Each number is 128 + 24 x the weight over its row's rms, rounded and kept within 0 to 255. Layers, rows and columns count from 0. The size above them is the row's rms in percent of the matrix's.

# layer 8 MLP up, 512x96, rms 0.129, rows 338-409, columns 0-95
size [107  96 113 104 112 108  95  96  87 117 102 100 103 108  95  95 106 112  92  89 103  90 103 103  86  95 120  91 102  92  98 106 103 115  99  87 100 101 104  91  85  93 103  98  93 104 103  88 100 111 107 106 102 110  99  99 108  95 102 100 103 106  86  98  98  94 101  94  87 117  98 133]
[[141 118 132 153 123 127 109 144 108 107 108 152 124 101  96 111 161 138 129  89 128 147 170 163 152 121 118 139 129 126  81 109 128 145  63 114 151  69 108 108 179 108 117 115  91  99 148 123 116  96 116 102 145  78 115 107 110 168 140  93  88 131 103  98 153 114 115 137 104 122 105 124 153 146 121 132 122 151 138 149 184 117 158 143 154 148 122 139  91 132 125 128 126 145 153  97]
 [157 124 163 114 189 155  96 119 126 130 140 147 151 137 149 120 130 125  92 115 143 122 114  89 147 112 154 107 131 127 128 140 125 119 147 146 112 146 117 124 159 144 106 122 104 171 112 118 159 152 131  71  78 142 132  79 109 162 163 115  73 120 132 108 166 142 139 127 142  65 148 146 142 110 128 121 138 132 165 142  99  98 110 124 118 100 106 140 108 151  90 148 160 132  85 128]
 [105 157 170 138 133 162 131 134 117 117 116 100 126 135 146 134 126 137 125 119 143  84 140 115 111  79 130 142 152 132 138 104 101 125 135 155 140 107 115 151  75 136 149 111 117 161 140 138 139 177 154  99 135  97 134 114 148 103 180 155 134 182 184 116 143 157 147 107 124 123 112 125 117  63 117 130 139 139 165 142  95 162  96 115 125 140 104 174 102 134 115 116  99 120  86 114]
 [115 168 131  93 160 137 132 143 115 135 144 172 144 127 143 120 123 109 124 120 160 161 148  69 115 108 117 127 114 127 108 137  92 119 161 169 145 112 132 117 168 149 117 131 109 191 119 120 147 132 138  93 121 103 107 122 101 149 133 108  82 117 143  98 135 117 109 138 103 114 163 116  81 104 141 141 136 137 151 104  88 158  92 157 154 122 124 143  91 114  88 147 191 123 144 144]
 [147 117 155 115 205 145 132  84 116 119 128  96 111 105 137 101 131 147 119 130 118 114 168 112 118 122 130 159 121 111 116 129 161 114 111 126 194 116 165 152 171  84  84 150  95 106 133 150 154 143 165 140 123 162 139 129 135 134 150 130 130 156 132  99 164 135 123  88 149 114  78 108 115 122 119 128  86 121 151 148 150 139  99 137 137 121 176 124 141 137 110 130 167 145 116 149]
 [140  79 166 141 147 141 138 123 128 175 144 144 148 175 121  94 146 122 168 153 139 128 178 122 117  73 155 126 137 139 105 123 144 135  96 176 103 133 100 113 137 107 126 102 141 132 117 103  97 161 198 122  98 125 134 145 100  89 141 123 127 168 103 118 124 107 121 151 105 107 131 130 109 108 163 131 173 117  89 126 119 126 125 115 118 126 127 138 142 106 158  94 155 143 133 170]
 [112 124 119 124 136 115 105 103 150 114 162  92 118 103  91  75 163 102 117  88 158 103 131 161 156 176 166 117 135 130 134 150 128 116 128 100 131 106  94  88 127 139 121 126  84 142 116 109  81 107 122 151 174 100 131 117 124 155 139 124  98 108 190 124 137 109 116 158 147 183 136 174 140 130 113 123 130 130 143 115 133 125 157  99 138 125 115 108 119 142  90 139 167 104 116 110]
 [123 137 142 129 122 101 111  83  90 145  81 146  71 111 102 138 117 154 149 119 126 146 119 137 152  85 155 125 124 128 113 107 110 143 153 164 107 122 132 165 125 180  88 125 139 154 151 148  94 136 142 165 110 105 137 107 114 131 133 174 123 115 135 131 112 129 149  88 149 103 125 135 127 129 110  87 112 129 179 122  94 129  97 123 135  90 111 133 145 182  80 122 118 108 103  90]
 [157 114 137 139 123 126 164 115 147 129 110 163 116 123 169 152 137  99 119 197 139  93 134 109 153 114 129  86 122 178 108  80 106 138 132 155 116  99 129 124 106 137 127 134 124 147 113 183 113  77 141 137 117 101 127 134 120 111 139 162 115 147 178 128 159 150 104 188 132 138 124 139 122 144 134 132  89 132 141 158 109 128 110 132  92 166 128 108  96 175 135 122 141 147 100 140]
 [117 129 105 172 146 134 149 152 162 115 118 106  99 156  92 151 109 154 142 152 156 133  96 151 138 126 155 140 123 150 116 135 144 145 131 104 128 104 136 165 107 166 118  95 114 169 125  88 108 137 146 144 170 116 133 105 161 153 151 111 117 142 140 119  93 138 107 137 114 127 125 106 127  87  60 110  96 124 141 121 131 157 129  99 153 123 114 172  90 141  99  90 160 122  83 172]
 [169 128 102 112 133 145 110 116 112 119 105 117  99 140  81  96 129 126 130 126 137 151 138 144 165 129 136 110 127 155 136  84 115 101 128 137 186  99  93  93 132 132 144  84 146 120 143 111  84 125 115 150 178 148 137 179 123 153 122 166  97 160 111 137 124 142  89  94 114 144 136 144  80 167 109 150 141 160 146 136 129 133 134 114 156 116  89 118 103 109 108 152 126  98 130  78]
 [122 148 151 112 137 151 118  92  81  74 149 117 162  94 102  80 127 148 127 125 134 101 160 141 115 155  97 179 117  90 148 119 111 125 135 145 163  88 145 150 115 128 152  84 133 114 136  97 152 144 157 123 129 165 117 117 152 136 126 121 104 147  85 140 126 126 158 151 107 151 127 172 107 109 158 161 140 129 106 108 111 131 130 125 176 170 117 134 167 160 113 130 137 125 147 160]
 [ 78 113 131 138 159 153 105 127 165 126 133 117  70 162  80 134 141 118  73 144 174 117 135 121  84 109 105  83 113  79 123  96 103 157 173 104 124 108 102 143 135 127 118 109 103 121 125 205 111 107 126 103 118 164 165 111 143 129 120 132 139 114 126 122 125  92 141 118 130 114 137 142 152 144 100 126 170 161 122 116 149 127 127 137 145 133 103 142 103 132 107 124 142 118 131 110]
 [134 104 128 103 142 193 159 100  86 165  87 121 119 122  66 129 126 103 137 124  85 120 125  90 113 106 131 112 124 135  99 124 114 152 135 116 122 105 117 136 144 142  89 127 100 150 108 146 148 112 124 172 142 119 154 142 159 126 125 147 125 144  78 102 107 112 112 181 122  76 138 168 135 131 173 135 112 124 128 139 146 116 124 136 127 165  93 125 113 124  90 158 104 133 119 169]
 [151 150 102  92 147 151 165 129 132 100 141 118 115 130  86 111 140 170  99 113 155  90 124 132  99 127 112 122 136 141 124 154 136 140 128  93 110 129 126 133 146 131 129 104 113 155 130  78 138 167 127 107 168 123  82  75  94 154 147  77 109 104 139 122 148 139 118 129 198 103 107 144 135 151 121 138 129 154 113 137  97 164 119 106 132 112  85 161 114 143 128 168 141 144 131  83]
 [125 128  89 109 149 103 138 134 137 106 144 149 170 156 162 116 132 136 113 103 114 129 149 116  81 106 103 121 169 153 125 145 160 128 123 147  94 109 156 150 107  75 129 100  96 129 134 152 129 115 135 122 150 137 155 105 153  95 156 128 114 134 159 101  87 145 136  92  69 150 124  94 107 121 117 120 144 165 146 151 130 174 128 129 103  75  86 123 127 165 132 163 116 143 154 105]
 [131 118 133 160 155 124 138 138  82 119  67 121 130 133 115 119 151 125 116 116 148 120 144  96 132 145 119  79  99 144 137 144 166 144 135 139 108 126 108 115  83 147 122 132 156 141 128 155 133  96  77  95 108 134 170 120 109 139 116 148 124  98 169 124  84 137 119 153 151 120 163 109 130 109 118  83 136 108 115  82 155 160 155 127 128 105 103 108 112 122  89 132 162  91  85 173]
 [100 112 126 178 126 147 124  93 124 158 137 150 127 108 135 114 142 111 137 141 160 114 158 147 160 171 126 121 116 146 114  81 119 130 149 141 100  91 137 161 132  92 108 153 131 171 122 139 115 115 127 145  62 132 164 104 135 126 165 102 108 175 115 141 105 136 180 112 136 114 147 126 120 166 134 117 169 129 113 152 132 146 128 131 159 159 121 144 132 158  63 115 163 128 154 102]
 [130 121 143 137 147  79 142 159 103 122 130 137 134 107 106 136 158 175 161 171 142 125 165 134 130 154 129 132 126 112 161 166 104 116 140 145 134  66  91 127 144 129 104 141 140 132 126 178 123  99 188 138 142 131 103 111 104 112 142 110 123 128 148  97 119 116 138  87 164 138 106 110 154 117 146 164 143 160 123 153  98  83 163  86  96 131 148 131 101 139  95 137 141 159 111 116]
 [132 105 164 138 142  86 144 134 114 148 140 138 101  93 179 128 109 155 152 175 134 119  92 124 115 153 129 150 140 124  78 147 124 134 119 155 116 163 127 125 161 110 175 156 158 129 155 131 160 112 135 144 111 115 136 156 133 118 154 165  78 121 130 118 150 101 129 140 148 133 149 148 124 106 143 112 143 121 131 131 117 145 104 171 163 123  96  82 108 161  82 102 140  82 175 128]
 [146 115 155 174 156 163  92  85 117 139 158 116 164 143 176 108 124 110 145 143 158 177 102  91 146 136  91 104 106 116 156 104 127  98  85 128 112 144 135 119  86 146 113  98 131 127 135  94 126  89 107 162 100  97 157 104 143 126 146 133 123 129 137  84 122 102  91  96 172 126 170 121 150 140 125  86 112 126 102 126  98 137 123 120 154 111 157 129 126 145 133 110 128 106 123 134]
 [137 151 151 119 124  98 154 163 134 160 130 131 132  92  92 152 134 106 149  99 137 129 132 136 130  96 122 128 138 131 102 129 135 110 141 134 145 100  93 130 119 166 143 147 123 153 125 115 194 135  86 167 132 123 130  65 130 129 136 180 134 133 121 127 139 129 150 162 121 105 137 162 124 190 122 107 126 167 123 144  84 108  77  87 128  71 130 131 129 112 168 104 140 116 107 126]
 [127 148 151 158  82 149 121 134 138 102 108 140 128 138 101 144 112 109 129 119 115 174  96 127 146  69 100 100 142 121 147  98 130 101  83 136 151 149  73 137 105 136 140 121  93 114 159 128 140 105 120 135 183 147 124 143 130 125 140 131 112 161 122 114  73  98 116 109 156 138  89 119 128 129 114  90 129 137 137 147 152 160 121 109 158 165 104 138 109 141 120  89 161 157  89  86]
 [136 141 171  99 161 100 132 124 156 162 138 153 144 105 115 121 167 135  99 103 161 157 127 136 115  94  97  90 125 106 120  80 130 130 107 143 121  91 116 125 168 133 141 101 170 112 140 154  91 119 157 103 175  89 138 139 110 112 170 118 102 174 154 133 131 138 148 115 122 131 165  97 121  95 131 157 169 140 106 143  93 108 153 106 121 140 127 128 168  83 114 111 141 128 123 124]
 [146 166 142  77 159 151 145 138  94 114 126 157  93 149 114 144 123 101 161 156 113 111 143 125 177 127 118 136 125 168 128 121 146 112 146 108 127 161 141 132 104 123  91 125 122 157 157 124 128  74 167 134 117 113 171 131 104 127  97  67 121 102 124  88 126 150 128 137 121 100 143  79 165 139 108 134 143 171 116 140 120 113 164 143  85 127 136 126 122 148  93 106 121 153 115 166]
 [163 130 131 154 147  98 153  90  99 138  74 181 125 102 131 132 109 136 157 131 113 128 117 156 128 107 123 121 118 104 118 133  99 147 124 144 165  88 164 162  98 114 107 122 160 172 125 148 153 139 149 138 114 174 121 123 172 154 132 123 108 130 135 129 114 143 148 148 126  97 157 130 117 126  83 137 151  98 118 112  83 112 114  78 118 142 111 151  65 120 156 106  89 138 122 123]
 [139 131  93 142 142 144 136 165 116 143 113 102 106 122  82 140 110 124 141 140 162 123 138 138 158 146 132 135  79 163 120 106 135  89 126 173 120 122 114 155 123 152 106 127  83 127 180 120 127 131 120 149 165 142 151 129 134 140 151 112 118 105 146 101 148 159 148 157 127 124  98  83 130  78 115 121 160 127 132 149 122 145 154 145 101  76 120 114  69 153  71 165 125 137 138 160]
 [150 101 156 133 116 109 108  95 130 161 145  96 149 123 130 122 126 143 122  69 164 118 156 125 126 139 146  89 129 122 155  84 125 139 157 125 113 136 136 162  63 136 126 157 136 138 146 118 118 140 155 127 110 149 108  98 124 118  87 157 119 159 167  87 108 123 135 164 115 117  83 149 115 148 176 141 130 126 134 111 154 111 128  85 143 123 133 120  64 158 126  86 156 106 108 113]
 [ 92 140 121 156 124 121 115 161 120 110 153 150 115  89 146 144 136 126 163 120 154 145  92  93 140 145 137 162 145 118  82  74  72 154 160 135 114 118 161 153 164 131  82 131 135 128 143 142 140 150  92 113 121 120 124 115 127 151 116  93 105  78 137 112 130 168 167 176 138 147 162 100 104 135  96 162 121 153 104 129  95 123 122 156 158  99 127 132 144 155 127 147 116 153 124 124]
 [113  85 151 125 163 126 137 100 135 130 121 120 177 101 138 109 154 158 169 200 146 111 185 138 137 128 167 119 118 125 118 168 130 103 137 170 116 106 122  98 129 127 152 133 122 144 131 105 134 108 104 104 116 119 108 143 172 124 133 128 125 130  90 103 134 143 145 122 131 103 115 136  88 124 150 126 189  99 105 125 126 146 158 156 108 105 140 124 133 135 170 104 172  80 141 146]
 [ 88 158  80 164 157 124  94 128 120 128 143 150 121  98  63 135 136 170 107 157 140 109 158 130 116 154 125 144 169 119  76 114 105 125 151 109 118 134  88 102 118 115 143 107 127 123 162 111 144 142 175 137 185 143 147 149 138 122 157 142 109 123 142 141 110 174 135 134 126 156 147 124 109  91 149 133 111 153  93 103 146 124 111 167 111 120 137 101 157 105 126 128 170 109 142 141]
 [120 118 136 109 179 180 106 152 109 152 144 116 120 126 162 133 107 157 150 166 172 145 136  96 114 147  73 156 141  92 150 115 138 135 106 151 109 166 125 155 121 132 112 132  94 108 138 117 146 112 142 114 148 117 123 108 138 120 170 101  79 142 131 114 130 101 123  73 146 119 136 102 130 112 154 130 151 136 105 124  71 145 107  82 162 116  96 121 111 108 113 137 124 164  88 141]
 [130 129 133 135 159 116 142 127 137 150 110 110 108  98 134 118 126 128 137 125 161 125 105  96 103 179 129 121  80 124 137 151  87 132 124 144 118  66 109 143 171 129  97 102 132  88 131 110 158 120  98 135 176 111 169 141 168 120 143 134 115 168 158 138 136 128 126 135 140 100 144 143 116 138 118 150 135 167 178 120 169 137 127 160 124 126 185 131 111 142 101  93 189 143 110 141]
 [102 128 110  90 151 143 110 124 135 162 110 137  81 152 150 115 141  82 152 148 140 163 102 159 121 150 123 169 101  83 145 108  99 108 141  98  97 114 137 129 123 161 128 138 113 125 164 125 121 118 186 125  90 164 140 158 197 124 144 119 156 141  99 160 122 152 117 137 146 141 138 140  97 106 109 149 130 118 140 125 132 106 157 120 109 127 139 106 133 140 118 135 160 147  81 184]
 [142 129 184  74 175 142 123 100  96 137 154 145 131 137 116 150 103 121 138 102 167 101 135 116  77 133 112 151 125 126 150 141 137 177 132  79 156  88 132  95 125 151 153 124 126 164 121 127 155 139 130 110 113 137 173  92 105 131 129 139 110 136 155 119 123 148 179  91 125 104 126 133 121 146 103  91 113 148 141 121 128 124 109 141 137 101 102 150 112 167 120 123 150  93 178 100]
 [110 100 123 153 138 145 144 145 103  96 114 118 115 114 116 137 149 134 141 139 124 156 133 112 123 130 132 102 103 135  95 134 142  66 166 161  88 113 181  89 106 124 146 154 111 168 137 123 162 113 166  94 167 111 120 135 121 135 126 122  94 150  98 134  93 111 156 137  96  91 119 133  77 104  87 169 140 144 130  66 138 106 162 149 104 113 121 133 144 119 137 139 153 119 153 122]
 [168 127 114 151 133 149 123 102 116 149  92 134  83 129 124 160 140 138 123 103 121 119 144 129 147 158 153 123 156 131  87  92 159 166 173  97 151 157 123 164 135  96 151 119 128 104 119 136 147 121 133 149 142  88 124 139  95 168 185 116 113 160 103 141 154 133 133 114 132 139 112 134  89 163 139 105 129 103 141 187 103 129 140  81 136 141 128 160 100 110 153 139 138  92  89 150]
 [130 159 108  87 137  93 136 121 135 147 139 133 141  98 150 146 152 126 180 119 122 100 129 146 134 140  95 137 175 149 133 159 167 131 145 144 120 105 130 187 123 132  85 127 118  86 135 121 150 178 126 156 123 118 156 156 133 117 164 138 116 164 128 115  84 129 132 119 151 137 151 115 157  95 148 119 145 157 132 112 124 163 114  77 172 120 114 127  78  93 112 141 126 157 132 172]
 [126 119 117 117 187 121 147 100 143 146  77 113  97 103 168 103 129 157 124 103 107 125  84 134 102 138  92 121 140 144 128 138 165  98 113 164 161 150 130 163 114 123 127 151 102 121 150 139 175 165 139 127 108 109 169 154 169 118 156 175 122 113 129 114 143 143  99 192 128 106 106 124 137 132  80 140 149 160 116 118 125 115 104 149 163 130 117 116 121 120 118 136 118 165 149 144]
 [125 134  98 120 158  63  99 113 150 150  98 142 111 104 142 112 177 101 135 141 146 147 134 120  84 121 123 137 170 127 114 123 175 136 152 123 120 125 109 163  79 106 124 111 130 115  98 112 140 165 158 122 112 160 126 118 141 125 142 177 119 128 137 116 103 155 151 142  99  90 138 101 125 146 121 115 149 143 179 129 106 115 120  77 169 138 161 162 139 140 104 124 157 168 151 109]
 [ 81 150 141 101 145 135 121  94 160 131 129  93 133 127 137 147 153 131  92 158 130  88 123 148 110 111 107 186 151  93 138 122 157  62 153  95 142  69 136 153 118  89  99 119 139 135 123 148 132 111 121 176 125 114 132 134 186 118 144 148 128 128  92 164 106 148 127 140 148 136 104 127 125 113 184 139 144 125 120 127 141  92 102 119 165 123 131 145 140  98 143 119 126 112 153 140]
 [141 107 114 153 138 144 135 118 129 128 119 131 129 129 144 100 131 168 126 120 145 143 103 134 142 143 135 136 134 141 135 102 128 139 114 167 130  89 108 169 114  97  98 155 126 107 142 168 120 130 108  80 107 155 169 156 128 173 140 135  61 115 189 127 112 101 119 122 144 137 155 112 147 188 122 100 136 130 122 101 138 174 135  82 154  78 122 124 174 132 162 129 139 102 126 152]
 [115 130 146 114 150 122 112 141 159 162 157 142 120 159 134  97 136  97 154 118  72 167 152 128 109 134 101 143  77 115 150 135 147 145 127 127 145  87  95 106 109 116 106 153 187 114 154 153 138 133 127 130 133 144 183 108 141 122 146  87  94 144 119 120 133 138  97 120 125 119 116 128 170 184 117 118 113 109 122 170 130 121 102 152 164 127 128 164 127 114 136  65 102 140 140 104]
 [125 103 123 141 111 148 123 128 152 158 136 170 105 135 146 119 150 156 120 155 132 163 117 137  76 137 119 110 148 152 120 171 126 147 135 116 109 123 159 142 121 128 153 110 132 121 132  74 164 153 149 108 128 197 166 107 107 125  99 127 111 133 122 103 125 175 128 168 168  93 117 120 173 147 165  91 108 117 148 129 113 129 106  98 143 116  90  98 139 122 138 117 108 156 125 185]
 [107 102 135 153 140 140 117 139  74 108 138  79 128 115  72 131 130 103 138  97 139  83 116 148 139 166  96 137 133 170 105 149 124  89 159 120 117 110 136 114 142 164 113 164 115 164 153 141 169 131 109 109 111  94 109 121 124 134 141 115 119 119  98 156 107 128 115 133 118 119 105 129 126 101 141  99 128 163 152 132 175 131  99  89 142  78  93 139  96  92 134 107 125 178 136 140]
 [104 111  99 141 141 150 144 164 115 146 130 145 114 129 107 129 174 102 143 109 143 166 134  84 135 148 105 140 137 123  92 138 191  95 116 124 136 116 102 184 130 141 151 164 118 130  97 156  88 150 134 178  95 155 161 110 124 106 124 144 143 117 173 149 135 140 134 111 162 119 101 167  91 134 133 163 150 172 138 104 119 125 130 135 117 140 175 140  99 139 104 152 147 146 130 140]
 [129 115 100  88 161 148 130 123 139 128 139 166 111 111 144  75  99 112 138 146 148 140 121 154 159  90 100 124  78 167  93 102 109  82 105 107 117 137  85 172 122 109 118 134  70 143 149 126 110 120 114 126 133  85 137 148 169 126 122 189 133 120 138 103 154 119 127 143 145 102 112 136 118 133 129 115 146 140 162 130 150 155 154 128 149 112  97 108 106 109  79 164 134 130 130 115]
 [153 146 128 128  86 118 117 119 160 140 150  89  81  97 133 104 137  90 148 154 125 121 131 150 107 125 124 160 126 114 129 186 156 126 137 123 159 129 141 158 156 129 135 131  97 159 160 115 138 137 106 119 142 119 118 103  97 111  81 133 109 134 158 107 143 118 168 126 145 127 107 139  69 135 154  77 132 142 146 146  89 122 112 150 135  72 120 107  88 103  85 131 147 132  80 139]
 [116 114 105 132 185 138 112 107 159 144 120 146 127 123 156 112 132  94  92 161 173 177 119 148 128 162 136 136 138 155 131 117 140 116 115 138 137 181 163 106 108  98 128 133 132 166 135 134 189 107 109 140 101  97 183 122 165 119 161 112 126 151 135  95 149  76 136 130 132  83 146 109 116 123 104 117 127 104 144 138 125 120 142 127 135 139 136 161 144 165 111 113 114  69 120 128]
 [136 158  84 151 134 146 132 105  99 150  99 164 110 139 144 102 112 146 128 151 154 121 147 136 155 162 118 140 125 104 130 129 142 109 106 121 142 140 112 135 179 157 180 175 142 128 186 132 155 110 128 122 120 116 135 149 164 120 132 151  64 105  99 135 156 153 151 116 168 141 144 153 149  75 111 124 169 145 149 133 109 149 130 144 107 116  91 125 129 148 106 107 141 109 167 158]
 [142  92 139 100 117 126 119  86 111 147 108 104 118 140 147 104 129 158  94 114 137 125 145 132  96  99 108 134 141  90  98 111 113 116  84 111 162 118 112  87 118 121 131 123 116 119 153 109 147  66  97 115 151 111 148 132 112 164 181  96 112 131  87 139 133 116 133 114 122 164 105 105 147 153 141 142 151 127 109 174 110 159 121 106 154 113  83 170 132  99 143 120 140 156  86 168]
 [141 131 135  86 116 149 155 140 124 150 142 138 124 145 152 106 131 137 103 155 165  69 154 140 106 163 105 133 125 142 155 151 105 130 155 162 106 159 101 124 117 163 141 162  98 141 154 133 143 100 102 176 141 139  90 112 145  95 115 110 130 132 160  97 123 140 149 113 147 113 111 151 132 170 149 156 178 134 110 127  92 118  93 108 151  79 139 181 149 145 144 138 116 164 103 115]
 [170 104 102  96 104 139 135 100 138 139 123 148  87 140 101 133 131 113 126 143 127 123 202 162 110 164 120 143 153 108 115 135 123 153 133 145 130 140 146 147  83 142 156 116 137 137 144 185  97 165 148 105 113 153 159 132 112 146 106 121 105 141 160 132 166 159 115 161 149 118 102 114 115 114 153 140 107 135  71 134  87 131 119 143 109 137 121 152 149 100  82 173 151 112 148 114]
 [113 110 116  90 128 118 102  65 128 134  81  96 135 135 111 112 135 131 143 112 151 115 166 174 132 125 154 168 148 129 110 155 145 137 156 160 164  98 144 117 171 151 162 132 119 123 143 129 162 134 104  82 161 113 127 135 134 153 113 109 130 162 156 153 166 118 166 108 126 163 142 101 153 142 135 126 133 190 115 134 125 129 143 126 120  80  84 114 111 113 131 161 143 131 127 164]
 [ 73 128 132 124 138  79 149 157 100 176 143 121 126 160 121 119 138 138 127 115 131  93 126 120  92 119 120 143 148 183 122  74 111  98 110  87 145 141 151 142 101 144 151 138 105 106 142 128 152 136 127 137  75 155 108  87 152  96  89 155  86 151  99 159 115 101 141 116 103 133 124 122 130 140 148 137 154 127  97 135 142 146 142 140 177  85 157 150 106 126 108  99 134 115 118 123]
 [ 94 138 133 139 156 164 122 129 159 130 128 144 117 130 111  97 124 133 123 135 127 201 111 131  96 141 148 134 124 166 143 143  95 147 105 116 112 151 134 148 125 112 156 142  78 139 150 138 135 147 153 156 147 122 115 103 181 112 150 180 138 113 103 112 136 116 142 144 128 143  98 149 106 140 103 152  97 130 179 165 100 141 141 120 108 120 117 157  94  91  95 126 105 138 103 200]
 [129 150 125 114 158 170  73 141 128 124 127 172 117 154 115 114 144 133 133 189 166 118 128 126 102  95 118 152 151  70 118 101 107  84 116 126 144 144 106 146 157 116 111 130 137 167 159 110 121 152 138 147 133 130 111 155 146 162 149  65 120 121 125  93 139 106 141 142 153  88 130 172 127 142 113 111 163 160 100 125 149 120  83 141 108 138 122 114 132 121 121 163  93 115 145 118]
 [ 91 138  88 100 171 137 132 133 184 100 122 109 134 143 112 107 161 103 132 110 161 103 154  68 166 140 126 150 148  95 161 156 150 141 112 103 151 135  99 146 121 119 146 145 163  96 132 126 136 163 112 149 104  91 138  96 103 133 117 161 144 101 129 124 105 167 135 129 147 148 118 126 141 126 138 105 152 120 107 109 134  92  90 117 125 108 131 126 131 166 120 159 114  92 168 179]
 [143 127 115 133 146 122 123 106  99 140 139 137 116 151 137 130 117 170 140 147 153 141 158 134 113 140 124 157 154 183  82 115 163 147 145 130 146 164  81 151 126 114 133  81 112 146 133 143 170 101  96 152 145 129 140  84 137 140 167 107  89 114 146 150 116  67 174 109 133  96 149 164 129 121 153  83 123 147 155 102 148 100 144 142 101 164 109 149 128 107 103 104 126 143 117 136]
 [138  98 121 159 121 118  72 123 155 103 112 129 150 147 116 179 146 158 110 116 102 168 127 129 107 148 128 144  94  77 113 162  90  95  98 129 164 128 133 126 119 155 151 145 139  90 128 152 125 153 125 166 148 159 129  92 111 105 149 135 106 140 143 152 166 157 137 124  81 121 131 112  96 119 125  87 127 141  97 162 100 112 116 103  97 119 153 161 121 146 160 122 111 172 109 118]
 [108  97  91 119 163 128 114  92 114 133 144  93  92 118 134  98 126 115 153 148 141 119 124 119 120 166 146 147 117 135 126 119 126 152 116 131 158 162 159 114 100 182  83 111 143 134 128 201 147 167 133 154 102 130 143 114 125  94 111 126 118 167 136 147 169 116 150 163 129 164 157 157 102 102 123 110 124 162 171 119 118 104 110 150 135 102 128  98 111 116 118 129 188 142 136 138]
 [123 135 105 160 111 112 123  98 124 145 155 138 117 126 149 141 137 118 170 131  90 131  92 174 126 137 154 114  87 103 139 149 134 121  95 170 139 143 121 154 127 154  78 119 135 110 128  98 141 182 120 146 122 140 171 112 122 111 116 113 134 166 160 128 161 102 141  85  99 118 130  99 158  96 140  94 139 143 153 153 111 142  84  94 156 133 101 115  86 142  67 127 125 134  99 142]
 [130  98 157 153 126 147 142 147 110 122 114 140 135 122 152 145 145  84 125 202 107 131 147 176 169  48 167 119 148 146 124 115 118 140 137 122 133 114  97  83 126 138 133 114 153 117 137 106 135 118 126 188 100 150 136 126 140 106 151 142 142 160 115 134 119  94 149 140 110 124 136 164 100 155 113 118 145 113 131 145  91  85 141 118 144  95 119 123 103 108 122 172 157 135 129  98]
 [116 123 146 105 138 146 126 164 105 114 114 135 144 132 146 153 144 165 120 106 104 142 166 135 163  93 121 135 161 132  99 116 120 133 161 144 143 122 165 142 154 142 156  91 132 162 140 166 119  82 118 144  87 118 101 136 138 130 156 116 126 121 103 160 118 134 148 163 116 138  91 110 114 160  88 152 155 140 103 167 127 148 120 131 164 112 113 102  54 140 176 154 157 132  95  98]
 [145 130 131 138 129 100  94 126 141 119 118 128 112  95 149 120 133 110 183 118 140 125 151 139 162 183 127 125 103 115 142 138 206 102 148  98 131 155 156 121  83 105 130 169 121 103 140 183 121 117 117 116 146 111 118 121 158 113 102 106  83 143 117 107 133 129 139 122 100 105 122 161 162 128 164 177 130 166 139 161 111 121 121 151 103  73 105 150 118 140 129 121 126 134  95 114]
 [165 105 169 102 111 166 104  84 119 134 151 114 121 166 131 114 129 125 156  90 119 105 168 135 115 112 145 145 130 142  73 144 155 141 134 166 161 128  80 133 125 140 153  94 161 141 132 133 114 147 117  96 119 137 156 105  89 159 140 135 108 137 127  82 161 150 125 133 110 125 102 147  97 135 112 122 194 128 108 136 148 115 118 134 100 117  98 139  96 116 129 162 117 150 171 163]
 [121 130 144 159 129 120  82 143 127 123 156 146 116  85 141 123 135 128 145 150 107 126 109 152 139  95 141 148 168  92 114 125 151 147 135 138 123  85 148 139 126 133 104 116 134 127 128 146  84 152 117 125 123 146 114 147 115 158 101 126 143 136 100 111 125  88 129  78 169 120 123 110 158 154  96 170  94 175 139  90 160  78 137 115 105 139  76 141  77 133 104 117 163 164 133 166]
 [ 83 158 136 113 142 114 103 118 159 124 154 155 169 118 101 126 135 151 110 168 142 141 181 110 107 159 146 115 117 165 121 196 141 115 110 166 122  98 116 119 139  98 131 127  87 140 114 129  96 150 133 126 153 105 116 141 118 138 174 123  95  72 151 109 111 153 151 131 136 147 140 113 134  83 180 118 126 135 104 141 152 109 144 113 112 127 127 140 111 118 122 179 106 106 153 158]
 [123 128 132 104 171  96 112 105 104 162 103 118  95 120 137 139 126 142 122  75 137 156 123 135 156 100 152 152 125 148 121 113 134 104 143 118 134 111 147 164  82 155  72 120 118 126 122 117 157 115 165  90 133 136  96 128 131 151 127 134 136 146 162 129 184 125 101 142 103 130 110 121  90 128 123  74 102 146 133 121  88 137 125  95 128  83 133  99 102 166 108 108  93 140  94  86]
 [162  91 156 125 160 119 123 149 162 151  80 137 168 152 140 162 142 156 118  95 174 105 143 153 112 103 139 180 108 148 127  96  85  85  96 116 146 110 147 139 144 137 165 129 126 134 166  92 123 145 169 111 156 131 123 137 159 118 169  96 137 172 171 107 111 122 118 111 114 131 119  89 107 122 114 110 151 148 131 128 136 131 141  80 130 128 138 112 114  92 115 126 141 113 117 107]
 [ 91 106 128 138 155 142 124 105 125 119  62 126 112 129 158 114 128 116 153 159 164 136 143 124 125 106 117 146 128 124 120 140 129  96 146 136 132 173 163 119 111  83 107 116 149 128 159 145 111 118 126 151 103 166  79 153 104 151 160 164 136 102 112  99 143  96 112 183 166 118  85 182 109 114 153 144 120 152 134 137 149 108 156  90 141 155 131 117 121 157 130  85 146 157 123 124]
 [120 134 148  91 120 142 156 147 124 136 130 100 104 160 106 116 117 169 174 172 120 122 123 110 152 157 109 128 131 121 130 117 178 137 124 137 121 161 131 150 180 131 100 113 137 131 169 144  96 137 150 123 115  72 128 129 134 137 175 134  86 143 146  94 114 122 105 124 101 147 119 169 109 151 122 101 114  98 176 138  88 105 116  83 121 122 133 169 118 112  89 106 106  99 163 146]]